Weights of a small GPT-style language model, trained from scratch on English Wikipedia.
Size: 14 layers, width 192, 2 heads of 96 (1 for keys and values), 6.08M parameters.
Each number is 500 + 25 x the weight over the matrix's rms, rounded and kept within 0 to 999. Layers, rows and columns count from 0. Numbers have three digits each.

# layer 5 attention output (transposed), 192x192, rms 0.0841, rows 82-95,178-191, columns 96-191
450501515481509510500514533463540518475510521512486536477498524470511505526489486522515521479515464482533534480456512507491508526488476486530525514457511491517487536503551470523461505534473457500505518500498518497499500532516495492515512530574466501531473471518483522497493498509539495484
474507506530466525526548507533541517552510517493499500515525477485537512501522497472543498533472479522501468534472526512518508506522435508496547537415508484497513493525518515482559488539537484486541504503503462542487487521491517535507532510457505507469472507566544543537483469498480499504
499463502550536467480525518452484545521537519520532500480488563497468505498491490494508534480509477504469481497492525514444475493519497514509497495536526516487517495502512503486504506476525478489538483534462494517503476566478494498473508458513489502533483505533456499512518501485472508488
537494497528492500511556509492446520484533507500500505516493480515473472488545557517486520504529529485504490509521469539465494490508534500515473508496462525538494572515464489504508501495484493500496500474531502512498511498505495494521510494527444541501505523468480524509482484526512474511
518506515477483490522514492514435479474490460525488477542528476487521483512528482523513468467518531489524479509483546547484504521498518486481473494502471494511510488506501500473471534509450481490494503478518521526440521465456476498476478501478534470484499499482506474497501482489500451464
474490489511479492544499475522508499498520493515510545490494443518549487501461520491532480509485490474512480480507514450505577528473518513516492483501468459509503521475487489549535495491485471494482495505487512480470490492522493492476518507444560520436541493489523501526473539497493470467
521483478509519517478519497480501526481551526483513526520507493516496496509529518533483517494502478513489498450509481470487511521512506488465517503520482506506502462512476536493473494547477474474463523539481481493546522478498496506489528502575481505517516480439479533497545505507458485458
492496454537484457526421501521501490477511452483532517494455495457523469492487456472435471474490522499473484486530508502515483448490491498527487527532517519494497502483505505487500515510493529529523440503492512501500480507525482496497543460477433482529527505461479522489512514487467485513
480489498488542480517508494489498527483518535496471517483540482522519452534520529520506499490520516499463479516461525520520509498481501541502526508516520498493463513537514524479524455469493499499438504484497506488432466497504501550522490551471508537459520536523463552512497515479505424538
477527476517509535477508477545534480495467502511470478498438523524486487482463484531536481466468399555521497477499508505498482505535545507524503514473526503514490520498550502476471524546475473530529528533483459472525527572458520474506472508518472483502441491539486536470501514481506502440
496495490523533456516463481506447500457501530501497509539469516512523473448462456500510511490521482449473482482497488488511547510471452518451516461477514505514512501517485514474520481498493507499478486499493489504467516521517449532481514516504466465452485511475533511502522532515477519513
494510490502499489492473506490502495497528516508454510479511536486489499495474486494482517494461507469509554500485508474555555456462490492493529512520508475476517492519488458532507460522513538485525508529516491515478525506555473507498486482441535545483548481493516495458499479505531465517
507486533503464466492493507480479495480543529510546520530536537516489507487458501479512524510528527437506473514489478473466532486518500495492506431528541548439515514486516514490477528533527468497503459492472508514507513512526478510413559474466469521530514481487519482507522441496489532510
549499498505505500512541488485472543494482466515530459544520517487503506465449473525511484525461509522500502511508521485529489503519500527500486441473562502519507514456538550463459511543487511547531509490459459491523514490455525510488479515534488481523459552487448498494489457473513531461
513479493533542522502519495540486507490469518493554525470501523525473452494527488477523528531502484525481505499553501565511514488555546495485506506545495525510517515460488548481474522503512512504513535531509528508475483492543492537485440521455497478515464487474507505539478495480491508499
518468522464484476500472487545505507491475494460448465505486493427497487518481497476481485452479496468523513508561500506519508515505492498526506555504493529485490487515479440486481503495518477514512509522469479511526487526467500507468476441528519520487539478526515495489537494463482481505
514494525517463535521501506506497515471445527495522480509489492495514483498511515490504501528493504540514499505472468462504499511558516500507485510509451515499509490458464509457526538485472465505513475515488505549494498498477470456546485496457434484478498490509534510497499465493532489502
508493488515522485532448481508513505505493498499558494492520516516485491466498520488542489510494538485513538492500498486541482519486502517484486408510510498514504476499539518486482526524489545507485522490493483510517527542490511489504508546498468486505485472503497505486532534486507540509
453478473506514515467507493486502490476484496548513530474498547532484505496489509482499541446507481473491479539522469484508497494510482515501486510505504492503483488499538510511500447484488463494519507514506546497515484500475504506457518480518532517541500519507484484523483564506493469501
489508512449518465507513484490499493537564519504430532548524502524497505475489486475495475472496485487485488479523531545488490536465489458478524498471513502472517497519558470493508489495489515504473515503520521491495512485498534533467517513518528474497498505535494488513510503495492550518
482512504549516553507495513518491534501519500517506498487523462488516484503507550540519497463528484509507513501511524538501475509523502515467467489456489499496496518490493477542499493507515482540530498476491498479509495522500497496470481491548514531513474523516486501508513516489524508495
499503516541513483448509508485509538493492477513542496496506533488475508502537523503467556507501485472530490504522508512524517464526493536433536461470491510560515466492475546499483458457517491494527513546485506465426507481496500454516455491501482457481474476482475496502478490506497497486
492468484477485492532501538514483462504501521486516490488481519495525495493490502481506480508476488520521495529493481525505493513478483477568497503493483507471484519489508485505522514489476454511497473496527537549509498510515479477508531497465484502513521514530515507480514461530534501521
496472494555516513505498567478498453515507520462533485487522469504493493493543512497514510547499528506491498490540491496554499481505479523504488498503515481497513507497483532510500489490495511511536496516471501510515499481558502478516458467520523495507464478500524504522499514515496486499
537545489486536472523512496427480509510526477486485546477511461491492506518487499538500500515516518482478471467484525480502500541490516433534430447457448507458486513517571510511481520523501525471496509474552499500536494495523519505541541518493512482504464506540468465523519497521512494521
515482506484473545530519526501515491519469519460484508471480494480518491498501453468507460519481496528484496527500479475529469533481497491491508525513559547465460528490531487510548490509513498515490497491524504477500478492491518509462495504521438538511536497481507486506522540515488553534
494517527443543456463500484482503497504467491471551502491537515509478480520474529524481501520511523519493479487495509502453486508500507462508479488468446510514464493497513477531514465509506485533489496508512467481496489480488490524523497503487571503478509513516449487522542529453505478448
477519513498507498495485462462489475513501487485484536508496479532499489497518527509504517516528497481464484491523483480469500501536473469483478515537462497533548468508499471494505495495515502491503519515531518563499489496481491477557479505461489454494459498510502492563478493501471449488
# layer 5 attention value, 96x192, rms 0.0832, rows 83-95, columns 96-191
495530484506538511510472491490512516523500512535504476514510507454471515506465479550481517476509503516506546498512495474499513451485530535514484511528478490577477543507466538514550496429442540487544490526497472472451500474515496455500438458497523463481489467461526507467528533486533524500
498508473467492519533513505531455465465514485468494526510509495477506521503534508499481503479495464514478412481511485529500481515528493480500467499550497470511505486453511492501452519537443476475457472530507544476483507521504507500497497497519499497502511503490471445488504504495457498490
523509470484486523525473509524522536465485529522546539484500493540503559601488522475504488505448496475548516502528533501529531516525491502504500515449507484501526517480515535483484496480503469490501526520509505488527532516487454532493475515513457459505499490509477472527513498495468523495
481524478483502482491473508502516498484513489499498453429468475503476469516464552506491487492464484469497500491535458483492493480476485498499480480545506525505489530515539522490513488494504485489539527475507462514532518475509508467479496519544487528498511537526508520494456515497523522461
533499539459507466509530483500557460540495485497502478477493464501440520516491510521511522520495468548531527513520480440494494465481485522485533496475485496514453500518493477498520479495522495494469513486500490538479487509527496453483495512487526493500510484494492530526517474505507536499
486505496520489504494481517522480502475498478461524524472527494528475486431518480445514493529471507484516534509501476478505520495468473511489414500472512455516473483480526512449508513529499494543502499486519528531509483507490472525471479533502511464512509463504487493484510518490498493537
510511514497500507513499481499489542452528446482486468492535465512512517468532494494495522447494516545491527517476502473485502524503473488504452522483514484482474507511509525520490505542524448491507513477450476544525546543513530489492498503563542506508469530516500505542477496510506491449
541477508496478499503510483505516483496510538504503470500473496477461471491471475520501499525460501536475465506496514493476502488525464490504518494540498508516503479504441505501503490517498493472514511553502486526487482473496499449468508515506493495528506537497509488490480495487474541481
513481533503489497484525542412474473496491473461495488480516513524457462534486540492504495510473537496499521500502462483515519513479501529495498451514519479492520514476475497559501510473450530500470494511531461468516462562471515511484498497504533488524479491484532467507522458486484534509
515494546487505491488506540469576447512491516523432486521463486534517531477494500497498518505486529524472464488480501513507453475469484511497487563516510463459528515476494485482472502467510513552531474501476530528572464502521492489496465512472513499508502489499518540490529485493542435447
529480526502515514462491517502502519511469533477480495512465469508542449486487486496520520487527469512474505481515521516527553465479467507492529503468483535477498509481521483498499500502505448537430463516470507543483466505478461516484537516471506455495508491500516477536512538521539505508
504491494510554518510487527480518518487479494509455487486536470525548499461571457485462449471493486527476495460501473490510461466561463535494451548537516482470511481492516498506466499489477503544444481478468536473539488476508482471532463472507554530490480493494486509510440503496526514477
468498515482483518492445487455516489522529497465501559454501487534515453529526538489507479513516537483444460481523446513463434516429493504483537485511496494499498495572511479491456499500517507516518481487540520458474480502520458487491504476516495535529503447506527522449529498490515481526
# layer 5 MLP gate, 512x192, rms 0.0971, rows 0-34, columns 96-191
537471496499542482490485490501525522494522472550476518488537532495482507485450501523498471502478528490527487525460501504503498516487518487521460496525524530450500490496495528530512485477502521526511504493469466483488514488492478504505522480503485536503513480511518500494529518470561554477
479506506510525517501532522504511472492549485486507539460491497462525467497473463518512509502498519510490497485523482514486555511518548535504497519533570498496556534454473520511538468529487494541502497528476517476504495493506490487512549493532520525510509492486474520468493542493473463470
511560518498490522513469449544542479509456506505527531478473524538490473477499517460477502471489495476503529528536541465517511475504480465518547546488501531559521515501533493437452482497561538528531487517433528489526509519500517521494521474459502492480532453479481490502517507512479557516
476470448489502475493516496496507482499487472504479506476509501506509491463467557499465460534447513462490494497498484484512494493521518466535453517518537514487509501471465497526572474480457547533483511525503487489468509462539503504518524461483478484469520520512459520499474442500530493517
550515527493473532464480475512472497516480529519494487504544541493502475532512511475530459498523456444493473468498503512481479494488492498517523494471504513510507488530523506512476448508533493498514485454466473507526481498495545478484465500500496490530516500503526414487445509547526517541
521484518511490524486445489466516510511453553520493473471493542530501503483514488523517527504501498483518511515495463492509508500519493506559498507536527525446498518511516507503454472508505501529478525509480499482483522474457509535523500548545486503454526528490497525503503459539533508508
503537502472489482522443541487489491467492513512524513529524479481467490499504525503435528478495517502497531463516493480470475518492473513493492494516511523545507516514535463511517449540498542493512474474464506512512504493464501535470533486491469578494501508467504448457495494523504481507
474499478520480530465480510500494490500543513523522536524459508552443479498517499476520437504475526508473483480543486481489468526484464533533463508436523489463520445547538461516486473519540474445535491483512552466506482503495507502514518505512492498488497522542495507471504521525547502499
434517537543480490488465509481537486499508477523501449460505501520481487543501494487500512488482482478571492527490530504512485473523439473505492533504524518509462478481493500489515515516502495470562499474534491523505499485490483510534496490504447513527495465549462496509492445489531518536
534511505502524507528537508512507529485513450476528479501499460531502511544498498453517484525510442521493475509529502486485458485575506501504484507576491495506513512536517480475481493518505525493518448494512496495535492514490524517487485507519488536494479503499507500489496477480503516528
485491460520521501539512508505495548479491466509486519442510564510535521475579561512509536518558523584502474458511489453482561471517489476477511512508497462501487505480510500505491507509528531512476512556496544475522484507498462510508516503496544488464477549468459510505503483486477490448
509468503437492549467434484466506509500519501490489476525477441523500453543474502479509461530513499475487467460519512544507493543457533514555475466518533512442522455515508487562494495501514537475495481504508548499489503498512479550448510452495484548504538559530496474494462530513461534501
489533487483503502522528521530472530509542510528524493535522476521502491445460483527548553497501485504491483499479470497482522473529510506492498513496531521544482500515470475543505509509521501514481518492537500542529470492510482508491508473495551451515524492484455476513486478545547492529
504479506490486561490537526494530541497485505491439491501542504524489527505499572505474478477499505493540488499530509519516501468516462500506505480495547507502505482479508475532492506509499501530494473542463520461531472521509512539521549490481491505479524516498509536453543464512521515517
530516534515474557515498502504483484505501514483507513533515524533504489532553484513487485461503535509489495526494500509497496515486519539546462479463506516523503483459509497507458505485494488476535453527469501502482484501491528508531528534506509532491559518519498471488488449507516484519
499478506470528510555479515499556526472480490485538490471489498516515474487503485486525539503482466527511466525492469478516475482490521491526466477499520532489485466492516491524540465492516483416503491525490443518525492520520540528499537533440483505475495498533447508492484500508510492494
502541503515499492542513520483484479514497560520483537472522485539483534507475522475490454507526512491476551496548513523483509490478503497495515515492513480469510545499539501503477525515529539492508552526509445539471483521482498535482528465518533498514481517522481514489483485458549473527
498497519522484523453528505480507499497477510497551474527496451527529494536460473481493517534517528503497504520472488512525508461512485518554493512513505547478478484507492494488502493510512489474500455528495532520479524485536508528533427502475470495516516472512530492498476500540499539532
479491491538496499505467480485460526525531475467479547525518534507505489531476512492495505541471519474498450516508466563521486519478516516593478470492519483537505511518470499509509470512547498511515475525466507522542488480507528513520469466488494485521551485502460490458459494524496489475
536555477482521481475503481531508539532531465488501503501498536529501516502515485511500495461478472570551511521526484485535545529505485478521490519494494530486484528462514488492543524464470463530532456495507526500513527510523462539503482467510543502490511472487537491439547494491507471501
473497496510512527511476532492501514508517501515510523518523517560471506481471516494482476493545491505477512521505522524512492493496523522509489480531524511482492532531506494497487471531487492492500500540510485494466526462490460493497511524545511498482516484483468451504486499497543456546
533469471534531514501513524526526474483514488472530474502502485498487526499526539552473507513497508500485498478525481465497497466511501534468523486526497522472520480541489492509503508501543439477467501496487489516504452518490491487511464472494505514490501509517490505449454454525509508465
465481480517496504531469441537507513488476508472515521460527512496484549535540489466485506525508535515436544518508504477545471461510474556542529548512463566510505487505489496465504476495582486468510509527502519514453513452516521484515510505539489532521525454484487489482479486530501496517
528466511537547515485492512502490486416501460472535513522521458476496526520457561463452510424454464485567506541468502503540512492484428494524531473504513458535486481503528475489513506505507491515524493508511486461485539532504485440492491511489493492531499468448496493471497446525532461485
533510513502512501482510491497480506528563533467488515504494500491531477514491481549519480501458477439495514494522472505540513506451520500513483510494516506472543511464522527498516551531487459522512476547468482520538464547519467518507482502501500500521488492496475520506449483499471515528
485540528458547513489488505494578490495493518493509498494489470496474500504507517457482433502491567476507502501493502459510426492491471511501485470470514503522486473495563498470488505525532489480511523515508513527498482525508499550538521473542449513483503517538442572506519490501549560537
491539521480464521530526521531539464480431509502517454446514495455475495495441493492392474475501489517491516535489511488488524484477502505500495489531485481488456495456486563495546483483464519496501498498499453468502495529465502464505495522525466513449488484504471507511512489485472475479
490510473517528533502506569493471503505454510483495504424465483487561465530453497517506527484494465452534484483502471526474462503483507506527528502478506506509442497521488492520516510479509459513505541465514494515494536488508517521482474542482462467479492456519460535540492514501513483530
497513491516509518539461476493519532447487536513564516486558539516512481503498563488459514476511544528483467496502513457485497481495470521522480515520492538481455499497493476485498522516537538478532534463477482510528537529505501514515500503538468555518537480501476484439505490505481508484
521469492505470495536460492494482499513460515448482456448496538469478535512550502511469515540498517484524510522549506516466477483512463463510512473523505483492536531479540476509456489483531494498501491510503512492472508499521453525518530491475511488496512484497497540477515551499477506497
508449468496461564534494474518530497533484530476476490486502495470517515539527469508447489541483485576511512494510493437467490454476474481494523531525517490454529517531477509491541452478476473430521478480478504475490482560521521493492498496512488494474507488519512503483492473518576455505
477500484495511509531497503510489488488497508510485471531536517505504495525511505533590508528509509499477505487513482489511490521560527517491512480455529502537539483504537556523484507499487503473507476479469521491488449482480414510482520502526496528517535472502513478481512446508535495483
495450486521466521539508516494507460473505483444476494468505523538501495514454503484455506500464518494518528439497466486485499525513515482546465545504535508469491440502496526503501503497529532517466489517453532456486481497523541485500517511535496525477557523493453534482495457515522499465
531488497539506494511486520466524497511520559464446515509523481530499532513538524484513502471522471513431479486496552440492438473501500525518493513502503506510486445484501499508493533496481494454504476497482569514466503476529508528498511497539521539485484485487493537534522508487527459465
497540488488479477487537509527501505495468488513467527446478479500481476520456536473447500492555497445466535529513524531504528459501515503536505494516509519507497490515504511500525532548516503475485497513526523493516518497520482530537481522485450523506518485494524529491456522522548486512
# layer 5 MLP up, 512x192, rms 0.0947, rows 0-34, columns 96-191
503482456524491506521516465480518525505498536486509490467505508501483499489506463538517509510491526535540493510473494455492527524467496518502465511493509512522539510444478515466522502513538516498516513531482491526520478504468477492517487488453509526519469509492478501511556523466494478477
512490465482468475476529484552483503514488532466449497504478535464503492512523511493450567522477533501505542554505529452518507493536511504486547511468458511470512460497453501508455546524491508500492537535511503486519532496484532493537500489512500511543463454487491472482472512508547515500
517505493538487485531494532481504523447481511498485488487529510492457519518532491545507523510509536519475500494479507524509472523495501524517457503470492430470470525476471525547524517510487477513501518505533465471491492469479532514525520497540492514506509496462479509495469472481519467463
519544510518474494506500505493480538491483491521483474528544504488481515536534468505509509478535494551490518524495513507485493511477489510529497479514492498472475478498511480478432496506489455460530499515503491516477480540459516514495480507448496507494513476487472531504495574528517480484
496495522506495496493451522544528550501532533503441510494488512504463489510490496476497501511493485535526452487487488466515468485539506496495520470497484519510511482474541527490515512532545529535531504477473533531518527490494493520484501511489462479526462465516482503516510560505559459518
530523507541509516510542516547557452477552508442492479536530457475503526503508493514498469499482497519435503502503556495486487510490479509499495492467497494486490500504480455508528509526510479500475499502491487534551475497506535480548467418512537492527515472518493486480536529492514468495
506479511530470471486478529489490505463500501530553489486498528532481461482514497529502499497534474519504456491477509472489414476558437499499487465514463469540513506501467497513502490472558496474475527487524496502484495478486510495523495517516468520534486471484463529484455505491513509511
485514469478521482488508523520569521527506492473505502479506483484497511552500499509469494511530482485516516543502541508519500524497484515461537492492492442506467454502513493493538536502499440554487507548467492523481512505503503472477475474471506448443500551513507568488500510497497447536
485495465482537501464467478498527468493546504525497516497527529458533527486507483440514498511504503527511532471470487516477497532439483498508466511548504496532453474480519512503516521474520497505453493494531454542506537528465489498530459495461511506536496490521539462512501498497459513549
492466494517501482488494462534486526490529503513512489516508449472502521458490479510488485511492514486507527486460501496502515529512509524445497465471470509476460502498476541512548504491519487506538525536544532506463498490474488495470550461492503507514499558437531485501517542525476448500
506553529452439469495503517549544498479524455489476476449519500484505485438462494475470480472491481489472511515511526463468493482567482482514473546499545489466515513490510535495475499492507523507526479498511514499509481509544466503497506488548488528564529519484505503504484467468477522475
533489488512503503522533464492476518504500510452510501525501493544471500522532538468510504524519516533502536476461532483477497553488473516475472541514471488552500480500521458474446505471545470509497521495557532484504504527494492517543526494508443483476518485509524455492493468480491488548
497528522472534505509560525522479503472496496517478517495528500502524499504455507515473518468523494495519469529492514532503505505468534515510486534536476498503459463505512473535533470496520530486502512510490502501474489486466495510521515533517517496473511454482503517509486516527508486469
491468449479511538500565506494514495484497465497462461498509507449497502507468533462511472478505518517505524459465509542542517475486521495490482502491522508505503472467519544502529519511449505497470466499525506481490466518507508477531536499473507484539461508482524486477514452475521499530
503505496489530479526558555512544517501496488530482521521527479476471492482482526550520512516472484521498476459489488506499507462511480483499542544506569499511471497526485497549538463526513519487485535509496493483490487529476507474508493470504525471498508467469504557538497549512524534427
444522519498521512439532500473504440528493483460506470476488530495459506470477509481479484492483514463527543492471479573512479508501569487501506497442494497505487468503537477504525546547498484541465544432517515496513497488507476549535543533504525505518542469518476520476528515523543515537
479531516459489482474455516494521511526547501510513493524521472543499475503478493469487491480504462484473507494517472506497511463444478503496529474471526492456489469492510498513534492436521489489489528478472485548454499523483528513488462423462462487518474486555512505535537476510467516458
460522493504527483523490502520527451461502498468499481505539475487498510504518521546491503493479503499478501538521480500500544489526561491486525500486459543478499524541486450490488464496563501506516519485479473471526524503497487527492512507516522534490513469504487512500511462506562467491
440489450560504488494500491496456527529528462494481515508483527498539491537477537482549485512484499477495453517484495535495499529500525518501487480479486480495494529528497523462572493521520489482484497486508456525540532493527496468521463525505494484535476500489492496489490524458491434505
472470518505462491477507525475544459510496472504485461493523456457495466505490483487474455532503467511488476497508516502501493475522528521466525485490465476494487499525476512498488491489503535450515485487501507490519490525521520527500506467471496548504488495523456542499519496496549537490
538511497485537514498483522457522487471490481504523493462506511510512501520510451471481502498465521568484495513533496498530457524511451526526462477485485535491483507461509495501515529481513488507577485503481504544497498478481482520498492456469499557481505519530486522549495488520457523506
521483513528494504533496511472484479537488526497515527520518545449499505529504478513505480479523482471502464542515510530532503519495442498503532520506478499510478485501525468528530460524497483503511483498523555487478496476511468481505504517488505547499514522487536475488544545482528510498
475501513469515487489497482469492457471459547485509537455505564485492489520517471516503527502496518494463504525490506478526473500488476529521563537505499548531490531526501512505509501521549476502508450506535524513460546431511496490517500497474542505512537459472471506522515477515483481531
502453505535532476511465504500507535492475512497470495498513535509493534546520480503524503524504506510516489488494539469509534485476496527477542483451508514578498486488507461482436465471519503522552479505452542471507548508499457525532494533474517540480475504457512535522505535498496488499
469540480494499486539534504501492542485520510517459514545512497509480496490529540524479468490492510457539492495532524500515502507465504501501512501449519532512519490520543541519489515511500506481540479517501508502480529504497500554509491511491495510551507486524459529527491522496544498516
457504501479520476501504473504559480491476531500505488517505499481502537516492516465516460450475555518483515503502493468530452492476498485439480455464514486529466496505505477483523537483465489473490530504497468545468532527487495475538488495519478505501457536506479501514491509427481486516
542483454519523518473494488455499475547497547483531541525478497503503481496512547505522479493531454537506479489481473485512434508511450512511455481477528564498497507476479476484511470519490524431501500545507484560504470497495497483547515549512511483531545494461494510521476499538528512496
463519460492479477458480498533494514492536479477483541541527483497503538519511513457510480485515490534482509537516499515500474526482521509488505467490482449484484464506482485511522495496553515475473572476537517552481528539485521496486504461501490488562511535510566476499487522509481491497
516523505492490485510485501540560554485479461517507502545506533546491439454496466567501506496506546517564486478498519498531481502504524476460499491473495474453452523480492527516500490465522497512534518513500558491505521494479523525532476499503467510482515499509497506501539490481438488470
523506504485485487498518500449449460483480487492518525477514504439468492511498493504456441480519546478526507441469534516478485493565511520476460460551499500486532511455551503485510506488514506480483468498494504514514458496494454475519540479457455467552479495476517480500459513486472482495
527502459475490486527478523518534503507498527494535470507541512527533523551506455504503500492513449508488485459476497488469533499461494475506504536536512483507523524496498481552530504514493471467493503490501482474473493514495496492519520517509498484484499487473506508471491504508530504519
491514483531553506471448537523505490544501539505496510526483486517530504525519528470499487509517510482506498479521501517477483487486520498488460498520465556512472502508507526538507510482478491498488536504511482496451491495489474530517496479467434496509498530482479556519469482505505513502
489456493514461494530503520472483432521526514456495500492498506532497494527455488477480499486475498460525528473496456516511536516531519472492499539513523475450499484502518522493527509504513536517492496488477514491491489500552522501507510470499485499497513554463463499482491454496502496469
505493501519500464485520523500552486496544483454503500532551480571507492493524523466508499492472528500527537448500480441519440442529511521504527529499486452504468497525496514447511486513503485537530477497482569458487482467532475511499510454519525512475493500540526520459508504500495492487
479501480503508554525525517490475498512476527544544475503505525478471487460492502508458520522499547473485480489505475506506464535483485474463515496514510511499545506511510483565494544488560527478526495486458537484500476529439509496511493489490477448481506438472465496497457540487498533510
# layer 5 MLP down (transposed), 512x192, rms 0.0946, rows 0-33, columns 96-191
528521558547506509473521474506479495481463501501481472460507483520502483489515479505451424512498496504488526484520502525518483509457494533485514493489513428501523519503502472513514548497501466528530506445484461478463474518500512511494498502539497512521480507526510492501526464474498509525
541483486500526544528479470527500481469466525511472444507513485493491494515531496503493448521479520525539493516533513501518497514504457494531539468437521489511484477479470503489482500485493482490533470572506486511483563493445464521531463538480460531519505469500497487477518482465507508478
513474511511501503495487486452501506515508507507521567497528522470531537524490513436466492492534492487508514516511507486529518460495514490528522523494522511475504536460538477457491480484495504505477490515507504532517521506484543511511531513466508479523527482490474498505484506498498508502
495538488499503525542441539535535485449504510491503494550506488477487490523499473508496473521494483476474475496513519464557527498468511502494492510492541512535463495502512472523474480501491491461473515532484497456498503495452516514535475494490488495479505485494503508492490481470505489497
538526520563501494474448514535520501523509478498473541521511507486541528485482522529521518463486501534472505496533488514508501494487513446504533466528479485472510507510526536518477504510475480512502505498508517479482511506483465489496557513513502494555500489484462534491527549514543481497
519479536499515571509473534465539541523498539504499508504458506460490539506512498530484533494541474531492478540484478513508495530503498487510503494528522521492515503505536497517476457511521519464520537508528549499418515534509505532501513515523488548537535529482479526545537481569532537528
478499535499507515495505567487485502512455512483489446516505514478493558506483497504497484481507521540505508482515552501525509521490499483535502483517456427520515547483451517492471439499452505502467459508502539519460484548488504574556472508501458477497474486499477508498497513518491523566
469541458505494510490484493505509489507519488539490456487492500469507498465484487498478484494484519494451503533520523502487525537506490522438483507541522500498437451520519513467530550508537479531521489498488488497525494501479520498516446524464557489444460509459490505527484511510475508507
505482500501535434522479467506481550467484509516523561501478494468483467476547527523469521508481466492472489523455495511503525503484523469465511462519480456521510516524497509482538436495496495520521501513485493493444485498500451505499495550481502471515548515478476501489509497490471482452
497482458478471511523495479507513483502501501513527539514488485499529473495500473504488521505499542497518517499469527508528495522467519464492498518477531490482469500534476503499491510477497493513511524498505501457490514460479512486520551532465517485543545497473476516508489523485492504497
483434504513492495495519474453493440514486475464466506461506516511499523508485533537476525519521504488511532496467419527471519499471520481510581492456527500498508480501492462489574558484498509486502493459481495526546495495482488480518520539509541492510444476481526498485518496551510495454
527529490467445506501528497488540486480490504534485488547487480517543506493508520510488509527516498525537529445512523501487488495499483477524504495494525500488504467486518450491489523487533523508507528444482512493461571472535477530547518444464461516516510472528525484445476508480485508526
496499528499501477497530454492482468480515525509460513478496473556516502495491497491503500477510495515505457489528501489515520515504454505436484521534510560481541479511490467498498516495500476487505450490491513529526471473491487513456525521511483474475494461520479516516488495464505516460
514468493499535468465504506524478498530480483505505501496454509503505506473477514494444515514502516531507490471497488531504500521485495501447491525507493536506514493505508499531506536526511539524491494532522506492506496501491455503516517535485497466501462533492473477489494483486508489515
515484523485502563526498535483507517519501505505493505488496527484524530503470526495534495491488502487493484504520510487526518403508504486500491504490530482515504515473534502531504486506503478515503506496494484519493502511479500547504507456503521474532500441507497486513478519491518516462
509415464518485475495523497547533462468549503452502494425500493492529500488498561497531539503500497513546467515517496517537480458449489529492469520541511454480508489501472507456507552459476503503493503501497504477489473503476528552499487503491472522466475461525472508476497520505487476523
511481469472497513563544520496484497515503498513458455497487517499511498524554549487476498487540473474459508485522506442506479501513518519513467497525549470519521584503466501505500524493480506483511517530508529512517515474526463505494474513491491496452493489522487492498522514447516509573
512518452485531457534513539509499479539482542523485503489487492524481513499491505465445544477517526522515458529469510468503482496513513492557492508471498479516469575465538495499530503484516505505451486531535526498499502539468515502496512532525491500479518529498467475504539500447482490460
494510445547519451480529494495475514486522480508456475518472499472480505510522498478499510489472499503505518493504470513496495502555511465478476494500465497511517512520478517513523487519486476520481524480512472503485552497497512496518490545502519462516500478483518501520497481459502476488
484519519471508496433525486516478473468519485484521479481499497469475442473472510518492522487562546465523455526495532518523531464496527498501519522520449484540498508531497487519518519471487502482518471534484509472478545469488490510506519493489495492498521489484507482499487477484522509489
465481506476512495467501478488531475517477505476482465544523486501445500500507490515469475431526461485494525519511487541493496506504514542474510504508470484461491504524466485453457466503484463496476504537502518492509502472567476497481483502534458498473507471526497475516483483503496469538
502534524495523505490464503512522517500467478505525480532489498503535503550495486488537506485503533460491463489513522489507516532501484488495474518532517507506511508485539487476508458524508476493514486458550470512487507518499502506463491503475501490509512441521459514499513496454459474486
502489491519511423473497519524489519529502528500525506514516479505496500505511485496505501519496482494506495493468501478502515526497469498496501495502502471482484527515454565493470492460533514488524499487483518486498538519520497504457485521477539506508526487474519505471465534519520491515
467575496468485508486485474530508523522470554531516508491555492538504517501484524517497460489491533535499486493483497522497474502493523489485488517485537498486545519529462509494505489507499504492438519489486428517502538456469515514496506476481501495488490546511504467506497498493521520533
514500500483471460530543465518429524534513491491498496462532481523510523518531491510527496538512493484517479521539514471535482455469488478511517507471478513484497489461494497495526513477486544519531476514510503529507510491483461506511542524466492482541497535459477488498497506481493487454
495429477513490496504530435496475496472490485500475475492502530511526483501493509513469556535487448498473530518469503495546556533524517512511528532532507477506530506486459531547516512451469496498493516501494491522492479525473504450473500509451516520491534506481516452466487546483475487466
456523552501487515490513463536508526482497478502493515518541456467467515502498498514489449466469524527512500510498546496483546453505504529494519493520457457548477481496464484462501484494539521525508512472484505471526508511487472470462480484495520501491488495510509512516519479467510490480
535527511483520467510483488509484539475461514564476492496516472490493458478500503459538481485498485535435478484504490478490502511496485517477475483536477554517484554485514520520520498493504527498521486492479480457534481531497493583497526484476503505508493479475464503538510485460475531476
492509498544494488494463529473489468536474488511460481481540497522494523514541499524499511482527527467543526487475488545499470496525508537558503512526473499442552485484495521465542535479455476489471475503502525487505472501516551508496485485468518510471489501495507505522505464534496487548
497428507505501485519519512540501492478481494538501474507546484501510500528528493511512488541465491540469503490507482538520470473489503512446527563474462492463521506544501493493466470468491515527440498460514450522476512476496482496481553518513510471552492467500517504499500491531481532488
525478489533506459523496458499513539486497502550535502495512534484491452541524452491485505486507522505524470500540486556466505559525495476540504569479521520511483511533530488530495482474523492517550458471476494485483526507452470492472524494503537511496461497475508548480491468496531495502
492531533503531458523492492476527476542495478502502473500523502498469510524480482545485521446510503476508526514473507501475474457506505532426527487517511499540506505504503512465475456537506449542488502465554477482506518499525518467508501439527540506487483518528497468506503487529470506506
479488489487494427513444475477489476496529503495479512486489499502524489509496472460496503467531481532492534480512477498487522534506473540503479494493471467497487454517535513509510500504508491502490544486505492506491509519534505491498521497513486485484481486491484508502445505527487524456
476497463508492489516513544513463502500483503514510500495486462518521509485521511531500516490507503499520466500478482493555535472509501488506498504523527532495485467490540515480502579497503470495476502543501477523485524484516526507516483495510488483452494494506469442515482499457520515511